{
  "hidden_size": 96,
  "num_key_value_heads": 3,
  "head_dim": 32,
  "intermediate_size": 256,
  "rope_fraction": 0.5,
  "tie_word_embeddings": false,
  "learning_rate": 0.00617,
  "weight_decay": 0.1,
  "max_grad_norm": 2.0,
  "schedule": "wsd",
  "batch_tokens": [32768, 65536, 98304],
  "max_steps": 2485,
  "dataset": "wikipedia_en"
}
Each number is 128 + 24 x the weight over the matrix's rms, rounded and kept within 0 to 255. Layers, rows and columns count from 0.

# layer 4 attention output (transposed), 96x96, rms 0.159, rows 4-31, columns 0-95
[[118 136 124 126 128 127 142 148 119 153 134 120 149 136 125 127 129 139 103 156  89 113 119 114 138 141 130 103 128 129 149 115 125 122 169 139 118 136 140 136 156  82 115 125 104 114 139 115 132 159  91 101 131 146  93 122 123 117 136 145 159 144 137 153 141 154 148 114 135 126 130 137 129 163 125 130 126  94 132  89 159 131 130 149 134 106 147 143 148 164 109 117 125 125 106 167]
 [108 120 129 129 128 114 149 111 137 155  92 138  85 128 130 141  96 122  83 168  99 144 135 115 137 113 127 139 122 145 124 100 106 174 121 123 129 149 131  93 105 177 100 128 133 128 141 126 126 119 168 115 139 120 147 114 101  98 125 158 153  94 134 170 131 129 104 118 144 135 135 119 120 131  67 136 139 103 147 115 151 137  95 155  67 129 128 117 165 134 168 159 141 127 118 135]
 [137 138 170 144 128 176 106 167 134 110 121 148 126  90 138 188 117 149 129 126 137 141  90  95 147 121 111  98 129 168 116 121 131 127 128 154 140 111 130 129 126 159  86 124 138  95 155 157 112  84 119 119 104 156 110 122 148 143 122  70 127 128 156 141 146 111 144 116 137 121 144 142 159 120 135 119 123 120 130 142 121 149 125 112 147 119 125 133 117 132  97 148 139 109 138 115]
 [132 110 117 108 141 118  95 106 116 172 136  75 120 167 139 130  77 129 101 100 120 138 124 145 129 100 103 150 140 118 147 158 124 180 169 142  99 163 136 140 151 118 148 173 123 158 116 112 113 132 144 123 138  85 100 122 126 111 130 121 132  70 138 112 137 111 126 114 130 124 158 108 115 124 136 146 142 106 149 148 152 103 120 134 126 127 116  80 142 122 121 136 141 145 156  89]
 [168 135 112 114 143  70 114 127 167 124 101 111 160 132 142 125 113 158  92  87 145 106 122 153 115 141 108 137 129  98 162 125 121 162 117 155 153 160 136 131 169 133 127  90 144 116  93 119  95 112 144 134 122 130 127  90 124 107 150 138  92  95 100 122 138 142 105 179 159 131 102  95 126 141 127  96 117 142 135 142 141 160 155 108 119 125  80 111 109 137 146 125 139 138 123  93]
 [134 130 102 148 101  98 159 116 135 112 116 133 147 141 135 146  84 102 142  88 126 155 102  99  84 102 130 107 139 122 130 133  81 129 155 123 130 134 105 139  79 149 152 126 145 104 110 143 144 143 100 151 129 159 169 111 128 156 151 132 113 131 137 103 109 149 146  83 115 137 120 104 146 124 124 149 141 102 129 116 125 130  80 114 142  97 119 126 163 168 150 105 154 131 148 142]
 [120 115 131  84 150 156 132 115 129 146 112 103  95 141 146  90 104 168 155 150 143 158 118  97 109 111 138  94 131 157 127 114 111 105 135 114 135 149 126 119 121 125 104 127 116 125 153 123 116 104 143  62 120 155 135 146 128 118 130 111 169 152 141 133 159  91 110 125 154 140 154 111 140 140  72 138 136 150  93 136 124 116 127 117 102 139 105 124 117 126 133 106 146 104 119  87]
 [ 97 111 129 170 110 108 103 126 170 136 175 118 122 110 136 141  81 200 100 140 125 113  84 114 104 109 105 135 152 144 139 157 110 127 160 175 147 126 136 164 122 158 117 152 122 150 125 139 104  80 114 132 133 145 122  99 150 115 142 132 140 109 110 143 121 103 113 125 110 133 137 136 132 125 136  96 106 109 125 145 158 148 146 105 120 105 120  96 122 115 137 149 139 116 153 117]
 [168 141 117 145 113 147 130 149 152 116 163 156  94 120 129  72 123 127 145 123 160 140 124 140 132 126  89 133 128 163 155 117 176 108 115 130 122 105 127 118 127 140 161 134 121 116 118 129 118 142 177 130 119 141  89 133 106 113 167 117 171 116 130 109 136 124 126 137 114 153 102 119 122 114  99 128  78 103 139 100  95 172 222 116 114 147 121 142  85 123 127 124 138  99 141 117]
 [139 163 124 136 113 138 169 130  74 119 138 173 137 128 137 139 157 135 158 145 129 151 139 114 164 115 110 137 167 120 146 125 138  93 135  81 123 129 147 122 109 135 101 122 124 119 127 141 166 123 106 116 159 120 126 131 100 135 130 131 127 134 119 141  91 137 104 165 130 151 132 112 136 165 155 126 163 167 130  91 100 105 128 121  94 104 144 139 130 123 114 163 104  66 125 160]
 [130 108 102 187 112 111 101 134 134 137 119 147 127 146 118 141 160 109 112 113 115 125 123 119 153 104 128 162  72 102 119 135 100 132 141 112 137 115 158 142 116 170 111 113 138 143 146 107 137 116 135 142 161  95 106 125 119 107 131 118 100 172 158 128 140  93 139 117  82 138 152 130 149 121 116 152 124 128 130 107 113 122  82 103  90 114 134 158 111 143 155 105  89 125 149 104]
 [142 121 120 164 143 133 114 100  76 136 154 129 163 139 109 115 151 106  85 143 139 148 166 146 116 124 153 116 126 151 114 147 119  83 130 127 171 122 163  84 120 146 140 175 142 127 136 118 122  92 157  96 114 137 139  96 117 122 117 112 121 130 205 114 127 136 143 136 147 134 154 132 124 147 134 162 103 133 134  91 121 121 142 110 113  86 127  97 146 113 129 133 180 130 140 130]
 [105 132 111 191 133 146  94  90 121 131 130 126  95 121 127 134 113 135  96  66 117 134 119 102 128 141 158 109 119 162 155 158 113 118 111 116 126 127 145 109 113 143 111 121 107 105 136 125 125 165 128  86 152 155 104 150 148 104 150 157 122 138 147 110  87 131 137 109 135 193 119 139 170 145 161 153  87  91 143 117 136 107 132 120 142 139 118 132 115 108 122 120 174 139 118 126]
 [125 157 130 163 160 136 139 112 149  99 109 137 137  88 127 142 125 145 126  94 141 115 101  89  99 148 178 107 155 150 141 107 107 107 127 108 102 122 145 121 130 149 128 132 141 128 157 147 141 157  99 150 124 135 146 102 104 165 128 169 131 166 134  99 132 103 102 101 156 148 102 175 172 166 113 122 138 108 134 131 140 132 114 116 104 141 136 117  96 148 107 128  82 103 149 103]
 [141  92  96 149 144 113 143 104 128 152 132 117 128 101 130  99 160 116 112 146 158 139 105 104 170 124 107  97 142 161 131 104 109 178 172 132 129 126 141 144 154 115 158 108 107 140 157 123 156 131 172 124 124 117 132 166 113 139 124 149 152 135  81 129 109 136 106 147  92 140 123 141 147  81 106 121 121 142 127 161  94 137 125  71 155 106  94 165 140 136 112 166 119 119 135 168]
 [120 113 138 157 135 124 138 132  95 106  97 108  93 136 171 121 130 123 122  88 171 163 112 170 123 155 123  93 140 108 146 149 155 108 134 125 130 104 118 141 122 110 115 104 104 115 143  84 114 134 133 170  96 159  94 150 142 115 105 170 132 152 128 122 121 127  90 139 190 143 123 135 138 121 121 109 122 130 115 126 158 139 129 124 189 120  98 141 138 138 112 127  96 121 145 122]
 [157 130 103 122 140 128 134  99 112 143 111 146 119 115 127  87 157 143 104 130 139 125 124 114 135 144 136 121 129 114 148 119  99 109 154 123 142 110 120 146  75 150 112 118 132 155 138  94 124 155 137 110 124 114 114 129 112 122 155 117 149  92 142 132 105 148  88 127 117 151  86 106 148 110 124 103 135 115  80 111 124  84 137 101 163 179 157 146 115 114  97 128 126 111 131 137]
 [122 146 133 131 150 132 127 164 126 145 151  93 136 141 169 139 108 151 142 155 122 103 171 165  97 135 128  62  86 134 108 144 140 132 130 140 137 134 127 157 157 169 154 127 131 118 122 116 101 106 163 125 127 102 104 126 126 123 145 147 102 121 134 101 110 146 121 130 158 123 128 109 144 127 121 127 152 128 164 137 153 120 129 149 107 111 119 126 142 107 106 106 137 144 144 130]
 [119 139 119 149 113 153 183 123 155 127 130 147 149  95 129 107 114 139 122  68 136 166 133 139 114 120 153 144  89 129 109 112  88 134 144 133 143 128 166 114 165 146 101  98 166 131 155 129 176 148 162 117 119 157 132 152 170 120 112 128 108 131 118 129 119 147 132 136 163 115 104 136 165 148 143 123 136 151 116  85 102  94 128 122 113 155 100 125  91 116  82 153 123  99 125 122]
 [108 131 137 126 114 135  98 137 136 121  99 152 120 115 124 146 169  92 104 171 107 146 176 139 104 130 127 139 124 137 138 143 116 108 172 149 161 116 146 104 133 133 137 166 115 101 131 139 120 172 134 145 132 139 131 155 144 142 135 141 100 117 131  79 129 128 138 145  80 133 154  98 138 132 128 108 128 122 158 103 120 104 100 127 112 117 104  95 135  92 140 118 112 142 117 148]
 [146 118 130 108 151 133 139 154 110 178 100 128 121 149 150 152 174 107 135 119  90 140 114 138 108 145 168 132 158 145  81 115 124  91 124 145  74  70 123 129 136 149 121 157 118 133 132 120 108 134 159 148 139 127  91 162 139  94 148 109 152 115 125 114 114 132 112 117 146 168 140 147  88  98 124 104 160 190 138 141 115 144 116 116 126 150 161  98 142 146 152 133 147 136  95 119]
 [132 180 134 116 119 135 132 113 127 121 112 140 132 119 126 104 152 103 124 107 178 105 147 139 150 135 151  76 161 129 133 108 140 124 126 172  64 130 101 161 108 125 167  88 158 157 143 132 139 176 154 153 145 131 133 110 115 128 109 116 131 170 122 143 118 141 127 105 128 138  95 113 131 155 142  95 146 128 129  93  90 102 137 133 150 119 126 142 150 133 106 136 128 159 137 119]
 [136 143 135 137 137  76 133 141 123 128 127  88 166 133 154  85 129 133 136  98 141 116 157 133 139 162 142 109  98 114 152 121 166 108 121 122  85  93 103 124 111 143 170 123 139 148 120 154  97 132  99 120 130 121 123 156 132 115 112  81 148 117 127 143 134 137 124 151 153 145 117 125 155 122 125 136 113 131 144 152 131  93 160 110 166 123 119 109 161  78 116 163 115  93 107 106]
 [148 113 101 129 130 145 127 135 160 137 110  91 160 108 145 111 151 123 124 153 120 106 148 113 113 142  97 142 141 132 122 151 122 116  98 119 134 110 176 173  95 113 152 107 106 126 125 133 139 159 147 112 107 134 144 134  96 112 109 109 131 140 140 122 130 135 114 136 123 126 122 131 164 145 128 144 125 141 152 118 118 134 133 155 117 147 105 129 149 104 135 171 118 131 124 124]
 [110 134 110 143 131 122 134 144 120 146 117  89  95 119 132 106 113 113 140 146 118 161 151 135 143 141 130 104 144 145 111 123  93 116 112 145 115 151 151 109 135 115  94 120 119 166 149 152  90 127 124 112 147 150 145 134  99 122 118 135  95 120 145 114 113 152 128 145 146 136  94 128 129 147 133 161 137 150 106 140  90  98 108 113  75 132 112 126 142 137 162 117 168 108 162 141]
 [128 111 126 131 136  95 122 148 134 130 157 115 101 116 106 135 110 127 112 133 110 161 149 114  91 126 139  94 153 109 145 124 130 114 100 127 119 127 189 160 135 118  86 106 124 162 131 146 146 143 103 124 123 105 141 137 130 121 174 107 109 122 120 140 126 123 139 106 140 115 153 102 111 116 174 145 154 115 102 152 156 126 166 126 156 100 141  94 164  98 132 109 128 154 118 132]
 [ 80 129 143 122 134 159 104 142 134 117 130 131 148  85 169 131 143 111 148 121 169 111 124 106 136  93 162 156  98 128 161 167  88 111 153 118 117  91 130 104 133 117 129 127 157 139 138 137 150 169 132 112  71 111 137 108 145 123 153  79 126 131 118 104 125 118 118 137 128 155 118 106 144 143 140 142 152 138 129  98 133 175 108 136 117 126 115 177 153 146 129 106 138 103 147 112]
 [127 160 129  85 136 119 115 167 149 108 139 115 112 130  85 124  99 117 136 114 167 125 110 114 103 138 173 137 145 111 120 116 114 117 134 107 136 116 111 131  90 114 132 116  85 108 120  78 104  89 143 146 120 159 108 118 137 119 101 103 118 144  76 136 144 137 145 146 145 126 111 112 106 138 152 134 117  77 181 158 131 121 144  98 135 138 130 152 129 134 136 149  97 121 121 127]]
# layer 4 attention value, 96x96, rms 0.178, rows 5-31, columns 0-95
[[142 111  99 162 113 132 140 118 120 145  93 118  93 121 123 136 144 124 118 136 129 156 122 150 126 133  88 160 150 152 130 124  95 158 123 123 140 146 139 118 130 156 110 124 131  98 160 120  98 141 105 118 145 126 143  94 138 131 145 132 103 128 112 130 162 139  94 153 132 126 114 105 140  66 127  93 123 123 170 129 120 114 123 166  92 152 101 137 129  92 132 150  93 126 109 132]
 [105 141 105 125 115 134 121 172 185  93 103 128 188 118 146 165  98 109 156 146 100 124 106 128 112  92 120 132 131 114 128 121 137 148 146 126 123 159 101 146 139 132 130 121 121 101  94 151 103  78 103 151  71 151 107 118 160 126 175 138 166 114 142 132  82 144 130 140 122 105 141 156 118 111 128 101 139 154 119 125 125 145 125 145 143 117 148 143  96 138 100 156 135 138 165 119]
 [107  92 100 135 168 120 109  88 128 147 105 144 108 158 100 152 139 141 141 131 105 100 176 176 115 115  90 162 136 109  92 115 130 178 160 140 148 151 137  92 125 120 106 128 108 139 129 121 127 124 129 128 130 133 172 153 142 151  95 135 116 125 193 108 107 159 158 141 117 133 141 118  91 104  77 142 110 149 116 185 109 156  94 160  94 142 108 192 142 108 123 131 116 139 112  93]
 [157 152 146 137 150 108 131  89 109 159 157 100 117 137 140 136 154 150 169  86 121 148 155 117 121 109 108 101 111 106  86 110 172 156 150 132 139 153 146 115 131 120 132 123 164 138 125 112 138 153 164 150 115 145 151 119 169 158 109 137 130 118 120 148 122 155  98 121 161 139 150 104 140 113 132  90 135 101 154 156 126 161 147 102 117 126 103 100 116  73 158 137 154 134 108 128]
 [135 140 121 175 149 115 134 124 109 125  90 153 145 127 152 131 104 139 134  88 118 116 112 153 110 105 123 149 120 116 150 105  92 103 136 159 121 103  99 144  93 111 101 137 134 152 172 118 137 123 127 130 107 126 146 125 123  95 156 111  75 104  82 140 114 137 118  94 127  79 124  77 182 113 112 123 162 122 126 138 136 132 104 116 124 126 132  96 121 172 195  89 136 126 131 128]
 [127  90 136 132  96 154 143 112 153 164 117  76 102  97 155 163 125 148 186 127 120 122 145 115 143 109 110 121 126 141 132 125 113 113 153 136 120 134 136 135 119 125 113 121 103  83 127 136  94  98  85 124  74 164 121 109  96 116 144 128 125 134 143 114 137  86  96 159 157 131 109 167  99 120  74 153 113 160 112 131 107 123 126 140 127 129 136 160 127 114 120 151 120 138 122 148]
 [104 126 129 154 132 106 134 145 140 108  87 132 162 122 165 162 136 146 146 124 114  78 148 139 144 103 123 128 137 111 124 151 126 190 190 159 154 112  95 116 137 114  98  98 122  67 119 114 162 111 109 140 124 139 131 113 170 125 125 128 126 116 148 121 137 142 130 139  89 137 120 136 119 111 115 108 144 137 128 134 124 149 110 116 114 122 117 157 132 107 119 129 114 144 131 109]
 [129 147 146 116 154 123 106 150 158 151 122 132 141  96 105 145 146 143 172 142 142 101 135  93 129 131 119 115 128 127 122 155 162 121 135 159 114 162 134 133 141 142 126  86 114 138 108 155 127 141 134 196 145 148 100  92 101 131 131  88 138 153 141 133 112 118 115 120 109 136  78 159 144 107 129 118 130 119 129 133 134 161 181 161 135 175 147 121 101 142  90 152 118 160  97 162]
 [138 131 114 107 107 128 129 166 132 128 160 127 105  92 136 118 124 107 104 165 157 162 114 103 137 158 148 108 149 121 179 108 125  76 111 102 101 122  95 151 145 121 133 108 145 121 129 143 112 137 104 116 148  72 112 135 147 145  89 126 134 127  86 124 169 108 116 163 120 105 114  86 155 185 140 162 178 140 106  86 110 114 177 105 125 161 120  88 134 146 138 140 101 125 123 155]
 [130 122 122 155 133 103 151 128 169 140 100 163 106 125 124 154 124 120 107 141 122 134 106 127 146 104 125 164 113 126 147 100 131 128 104 155 159 156 137 123 123 176 134 170 139 166 124 120 153 116 126 149 126 126 121 162 133 120 159 135 129 144 110 135 130 129 120 158 120 141 140 128 127 131 130 142 141 140 147 107  89 132 127 103  95 133 143 150 115 132 144 118 134  76 146 101]
 [104  94  65 141 129 105 176 143 137 130 120 131 161 119 119 140 135 130 122 163 176 129 147 142 110 102 111 102 130 141 116 114  96  96 114 110 128 120 128 152 167 135 180 178 105 150 132 147 135  95 100 125 133 101 123  92 128 113 108 124 132 142 156  85 117 135 142 174 117 154  95 142 123 108 101 161 134 144 148 125 134 156 141 121 106 115 155 135 142 185 146 155 128 140  97 137]
 [116 105  95 124 120 100 142 123 102 181 115 153 149 116 135 143 102 144 150 104 112 121 112  93 143  87 130 167  91 122 143 143  52 124 135 132 152 151 114 104 109 128 115 117  95 122 160 128 127 139 156 112 138 117 127 116 131 151 143 122 119 113 151  84  92 133 109 132 116 126  94 142 136 150 137 129 161 148 134 105 107 125 145 137 122 141 179 161 112 157  93 115 105 156 143  95]
 [146 141 119 147 137 126 181 124 142 142 109 137 163 100 153 160 104 155 141  98  86 147 118  57 147 118 166 135 144 163 152 154 128 110 127 128  73 108  63 128  95 115 138  98 126 124 151 107 109 133 136 115  95 136 150 123 106 148 148 116 121 137 121 140 126 139 120 134 110 121 140 112 143 144 159  89 173 149 124 120 121 113 133  92 106 148 175 102 139 153 119 115 164  99 142 118]
 [130 123 111 123 135 146 117 135 132 163 112 118 138  98 111 118  98 103 123 112 147 115 136 113 186 171  93 107 111 123 165 148 115 150 156 117 154 172 115 118 141 153 129 107 139 114 132  81 153 170  93 142 148 115  71 105 104 142 114 139 125 133 139  84 140  97 151  91 112 144 136 133 173 146 119  95 130 113 157 160 192 118 112 103 124 119 130  99 111 148 101 176 133  92 139 139]
 [109 131 140 104 159 149 100 138 121 123 138 105 120  91 137 151 122 160 160  73  97 149 135 121 111 122 136 113 109 128  90 123 121 146 177 132 121 143  97 110 148 148 114 107 101  95 152 128 150 150 127 131 141 111  78 141 142 132 148 151 126 123 179 119  63 125 129 142  97 154 169 104 123 118 138 149 105 129 103 105 129 111 142 133 163  79 176 141 118 170 113 138 123 132 115 150]
 [176 101 123 104 147 114 127 134 134 133 133 152 121 128 133 166 134 119 147  99 149 130 104 143 149 160 131 119 105 144 188 134  86 125 154  93 149 136 110 134 117 143 137  96 110 116 148 128 156 152 100 126 131 109 128  88 116 122 120  98 153 124 152 146 127 126  81 126 128 138 120 113 132 112 130 150 162 156  88  88 159 113 165 117 160 168 156 130 131 131 110 126 132 101 143 135]
 [132 163 143 137 163 113 118 148  95 134 147 126 111 138 140 135 141 109 124 132 122  98 144 120 113 111 136 112 115 153  91 116 144 125 115  98 117 127 122 112 157 141 150 126 132 131 168 114 116 127 114 159 155 146 158 105 141 151 114 157 112 111 149  79 101 148 134 172 182 139 131 143 148 113 101 129  95 116 126 149 145 123 122 139 108  89 124 125 164 113 113  99 139 151 117 129]
 [130 129  77 150 127 142 195 158 127 149 157 118 143 111 117  99 112 140 177 123 143 147 103 106 153 113 137 152 109  99 107 139  79 104  98 103 119 129 113 112 113 128 166 130 138 118 144 120 138 167 128 136 157 150 128 112 145 129 132  92 118 117 125 115 123 101 131 159 170 155 130 120 136 153 131 134 132 148  96  78 147  95 143  82 112 149 151 115  94 116 113 142 175 163 162 144]
 [124 130 110 180 119 141  65 112 135 117 107 192 143 116 122 148 116 119  93 150 105 126 120 133 154 141 133 112 124 122 121 133 103 105 152 108 116 139 153 159 126 121 172 149 106 133 113 148 146 145 153 155 138 110 109 116 157  84 129 135 108 137 121 133 130 135 132 134 133 130 163 129 122 142 112 120 126 145 164 116 110 124 113 123  79 145 119 107 138 130 160 153 110 113 107 112]
 [143 117 118 112 116 172  86 156  89 139 147 134 103 148 150 127 112 128 107 102 145 126 150  97 113 164 150 107 163 129 126 146 164 139 110 113  97 135 140 119 149 141 125 179 122  93 135 116 106 107 126 168 143 138 111 114 141 111 132  89 158 108 130  69 114 162  98 148 140 139 126 136  84 135 105 140 156 113 117  98 149 118 138 136 162 168 145 149 160 141 132 155 109 117 119 108]
 [161 126 139 117 154 126  87 121 123 127 139  99 107 121  92 119  96 129  98  75 150 146 128 129 126 138 163  82 116 131 151 132 128 126 127 123 106 126 117 156 124 134 138 110 133 182 159 140 106 120 103 128 155 101 157 101  93 140 132 127 139 149 147 147 110 116 134  97 109 109 113  76 117 136 149 144 105 121 143 107 171 132 144 127 121 135 139 100 112 156 130 100 186 126 182 123]
 [146 128  96  73 138 134 117 149 122 149 179 111 148 122  84 108 104 142 147  94 131 128 140 149 103 150 130  79 131 153 116  78 146 127 157 112  87 119 147 132 154 126 151 119  93 122 129 146 119 104 146 171 135 108 127  97 130  96 130 118 146 149 151 149  97 100 131 128  90 120 131 114 145 159 126 147 135 117 123 116 153 132 136 108 139 117 126 107 154  98  73 126 131 132 127  97]
 [164 126 112 111 137 124 104 145 142 135 126 141 127 122 123 134 113 118 124 128 121 148 133 110 111 134 120 103 117 150  93 124 107 119 117 101 128 138 144 172 134 108 133 141 119 107 142 124 143 126 131 144 109 142 137 123  99 130 117 129 154 126 144 143 111  84 175 131 118 130 104 130 126 163 130 133 144 117 145 116 135 109 142 105  90 165 142  93 141  99 133 143 129 126 109 150]
 [136  70 115 120 103 104 127 133  93 146 137 114 122 113 133 127 124 164 136 146 127 130 148 135 152 146 119 150 146 163 145  98  93 121 154 112 137 144 139  93 130 101 120 141 117 120 135 117 123 135  94 114 121 145 142 111 112 123 112 140  97 101 130 136 135 138 108 157 136 104  80 124 126 123 127 133 135 116 109 131 108 125 117 123  94 130 158  90 108 140 173 152 127 149 115 126]
 [102 107 107 108  94  95 127  98  97 114 106 160 139 155 117 110 133 122 136 119 108 126 151 134 133 114 127 141 112 139 157 108 120 164 143 118 135 147 129 172 130  94 109 104 106 113 167 122 130  94 108 118 134 121 144 154 112  90 117 106 149 103 129 131 108 142 145 152 156 119 149 129  85 162 132 140 109 119 119 115 116 141 136 145 119 109 148 108 105  91 127 130  94 110  98 120]
 [120 135 149 150 121 172 130 152 118 156 126 115 144 107 121 148 146  96 164 170 129 128 105 128 139 142 167 121 125 103 146 155 118 133 110 147 109 134 124 152 150 134  99 149 117 173 160 162 113 122 160 138 103 140 144 124 151 121 159 117 149 144 130  96 105 134 127 107 128 104 129 126 157 171 112 111 163 149 102  93 132 117 164 101 121 107 153  94 127 115 180 110 163 115 137 137]
 [128 169 131  91 110 158 127 119 135 119 133 166 129 131 122 132 139 147 128 100 104 144 145 141 166 137 142 144 119  99 115 121 164 153 147 133 129  95 133 149 151 127 118 116 110 138 135  95 104 119 125 131  72 145 116 165 111 137 135 141 132 153 139 142 114  90 117 133 110 139 115 144 115 117 158 113 149 115 133 150 129 136 140 131 161 104 125 138 135 138 129 153 116 155 186 150]]
# layer 4 attention query, 96x96, rms 0.103, rows 32-40, columns 0-95
[[130 152 137 142  81 143 147 163 102 118 133 147 138 122 148  91 142 108 128  94 117 120 123 157 126 123 147 124 161 110 139 112 137 151  94 114 143 145 132  69 126 109 134 119 152 105 122 146 116 107 108  96 133 142 116 112 143  97 141 173 128 116 102 111 117 147 133 154 117 155  91 133 132 177 126 112 127 113 143 117 108 168 121 136 129 156 127 128 146 149 122 149 128 142 128 134]
 [139 135 130 121 108 129 133 138 118 113 179 121 101 130 134 114 129  96 127 158 124 116 119 146  80 125 157 159 139 101 162 117 169 157 106 110 122 116 112 137 118 102 164 144 118 118 131 146 111 118 161 139 149 103 111 115 112 119 149 145 117 101 112 109 117 125 105 142 117 130  84 164  97 139 123 134 127 109 155 134 140 154  92 108 119 135  98 115 125 122 158 162 135 134  99 122]
 [127 140 145 131 128 136 113 112 115 146 112 117 129 135 122 122 108 101 112 108 125 119 154 134 119 125 125 147  81 163 131 153 120 123 129 148 122 131 140 119 133 148 133 142 117 149 169 127 149 130 121 118  99 172 138 106 123 126 126  89 128 102 145 130 122 153 149  76 148 127 135 128 112 139 151 131 141 110 140 117 145 113 119 143 151 119 138 141 146 106  97 110 141 158 116 119]
 [136 119 124 139  94 157 120 124 142 155 110 118  94 138 140 111 134 104 143 121 117 135 138  99 149 160 111 147 166 137 131 116 166 128  98 123 133 136  87 130 130  98 139 134 117 156 115 152 112 141 103 138 131 137 129 151 142 133 131 112 128 127  98 104 119 104 122 181 102 125 135 139 124 136  99 126 135 156 134 128  95 160 129 132  97 146  92 158 123 126 140 164 140 141  91 126]
 [107 112  98 158 132 118 148 101 151 128 128 120 102 115 159 115 136 108 129 154 103 125 117  93 133 149 122 135 143 111 160 108 122 165 113 108 137 152 104 113 132  94 128 147 123 147 100 162 132 157 107 120 140 135 155 129 126 161 138 148 103 129 110 103 108 108 122 146 100 117 123 104 146 141 132 107 143 128 106 128 108 121 116 124 133 132  95 104 111 148 127 139 148 169 133 153]
 [111 123 113 129 147 146 127 140 146 128 157 139 129 113 133 124 159  98 141 158 135 123 111 121 136 140 112 117 168  98 120 128 134 134  65 107 103 165 118 136 175  99 187 102 105 119 103 156 107 150 153 148 124 127 156 110 118 107 147 134 137 156  81  96 119 130 123 175 116 136  93 149 134 141 114 126 111 115 130 110  79 147 140 151  98 140  80 153 122 140 147 162 150 137 159 156]
 [125 143 110 102 137 127 167  93 132 144 172 125 171 140 141  91 136 139 118 110 134  87 184 170 146 135  99 127  99  98 137 116 156 166 115  97 141 140 126 144 104 133 138 133 138 155 102 131 131 140 145 132 119 130 132 118 118 111 141 149  96 159 120 113 170 133 156 144 151  84  96 154 119 173 139 129 152 161 148 117 122 152 134 145 116 132 106 130 101 146 128 117 170 110 101 132]
 [113 123 120 176  93  95 182 153 112 139 106 141 140 114 157  92 131 105 146 158  83 128 171 119 101 139 134 128 148 127 124 135 135 120 112 114 143 138 153 113 134 144 142 128 136  89 136 180 127 137 124 100 132  97 149 123 115 130 152 134 133 178 128 122 114 146 131 162 132 146 140 112 107 163 101 117 174 146 118 151 147 136 101 120  83 125 121 106 146 131 152 123 155 119 131 138]
 [106 151 122 164  93 133 141 141 135 113 116 121 121 110 166 102 146 100 163 154 117 108 120 132 126 152 144 119 136 137 156 137 155 149  94  91 140 146 121 107 138 127 133 135 123 130 137 160  99 157 108 142 134 116 155 126 123 106 135 147 128 144 137 105 145 121 121 144 117 140 103 127 142 142 123 108 118 110  94 125  96 136 114 140 112 169 106 148 151 129 154 122 138 150 107 129]]
# layer 4 attention key, 96x96, rms 0.12, rows 32-39, columns 0-95
[[149 112 121 125 142 118 116 128 132 134 138 106 138 127 116 160 111 126  94 105 142 158 127 111 109 161 106 108 118 153 118 146 120 113 151 149 126 116 128 149 115 131 132 118 128 123 135 114 146 135 160 146 117 127 112 151 143 140 121 125 143 120 122 147 132 131 128 116 128 137 155 111 145  97 134 128 134 140 146 128 135  79 136 117 149 138 152 151 156 109 124 128 134 136 121 156]
 [119 128 128 123 154 133 131 130 102 135  99 120 145 104 107 129 115 125 125  74 106 109 128 143 112 110 152 137 117 132 109 125 125 133  99 126 107 166 133 111 106 141 121 119 117 144 164  99 106 124 114 113 126 157 120  92 121  98 137 112 138 140 137 124 124 122 134  81 133 153 148 110 114 118 103 118 114 152 126 129 138 154 127 142 162 132 138 109 121 124 108 105 177 144 115 135]
 [145 134  99 130 135 130 146 137 124 133 161 122 134 138 109 150 136 145 148 140 146 125 132 126 128 115 121 141 109 126 162  94 112 109 149 144 118 103 125 122 150 146 121 111 170 118 130 120 128 113 140 140 133 112 118 142 122 126 128 137 116 130 144 136 112 155 106 131 130 115 129 124 130 157 156 157 146 159 156 137 139 128 125 168  91 116 132 134  77 108 130 141 107  86 154 182]
 [138 128 145 125 121 135  92 154 108 144  97 124 116 124 116 155  93 143 146 153 141 159  89 122  86 123 134 151 123 140 115 128 122 136 152 135 129 152 173 102 106 153 108 138 122 124 137 113 122 143 132 138 127 110 137 152 155 113 108 111 125 119 135 133 140 134 132 128 110 138 138 122 116  87 147 136 104 104 121 146 140 111 150 116 146 135 121 107 133 123 143 131 130 150 104 100]
 [128 121 140  84 135 116 148 138 130  90 106 136 140 101 104 106 148 118 128 115 123 121 121 134 153 152  96 128 197 133 128 106 157 116  90  93 100 130 135 110 134 109 121 137  91 112 155 141 102 132 101  82 113 145 113  58 148  94 154 150 123 133 109 104 145 115 118 139 101 143 136 140 127 158  75 103 127 102 116 121 119 169 131  99 159 121  96  99 139 136 131 115 150 139 123 121]
 [132 150 128 119 125 147 128 114  73 168 193  80  98 125  93 152 111 165 120 144 113 150 136 120 129 159 151 140  86 162 109 104  67  94 182 190 142  77 117 147 142 148 121 138 138 151 145  89 149  67 163 125 112 111  75 186 137 122  91 114 153 123 152 146 151 172 131  94 198 151 115 126 123 114 176 171 165 135 143 120 142  52 128 156 111 106 186 157 112 134 108 132 129  62 122 174]
 [147 156 117 104  93 110  93 116 110 117 149 121 111 126  96 187 129 110 123 161  97 142 157 120 117 151 172 118 131 124 115 115 129 123 130 117 127 137 137 107 138 109 107  94 142 114 164 136 139 128 131 132 155 127 141 127 134 131  92 122 111 125 146 120 149 136  85 107 126 139 141 165 108 151 128 122 120 135 120 109 136 149 152 113 127  96 174 148 119 140 118 119 139 118 170 148]
 [149 128  94 126 129 138  87  92 130 162 138 111 137 164 100 137 133 141 123  97 154 124 153 152 137 117 114  90 112 164 143 107 102 129 153 126 150 114 116 132 120 124 114  95 140 119 120 121 152 102 135 158 155 134 114 145 165 148  95 141 146 121 145 137 140 152 147 116 117 121 127 113 138 126 155 121 122 150 155 130 101 134 131 162 160 119 153 179 109  68 128 125 122 114 129 128]]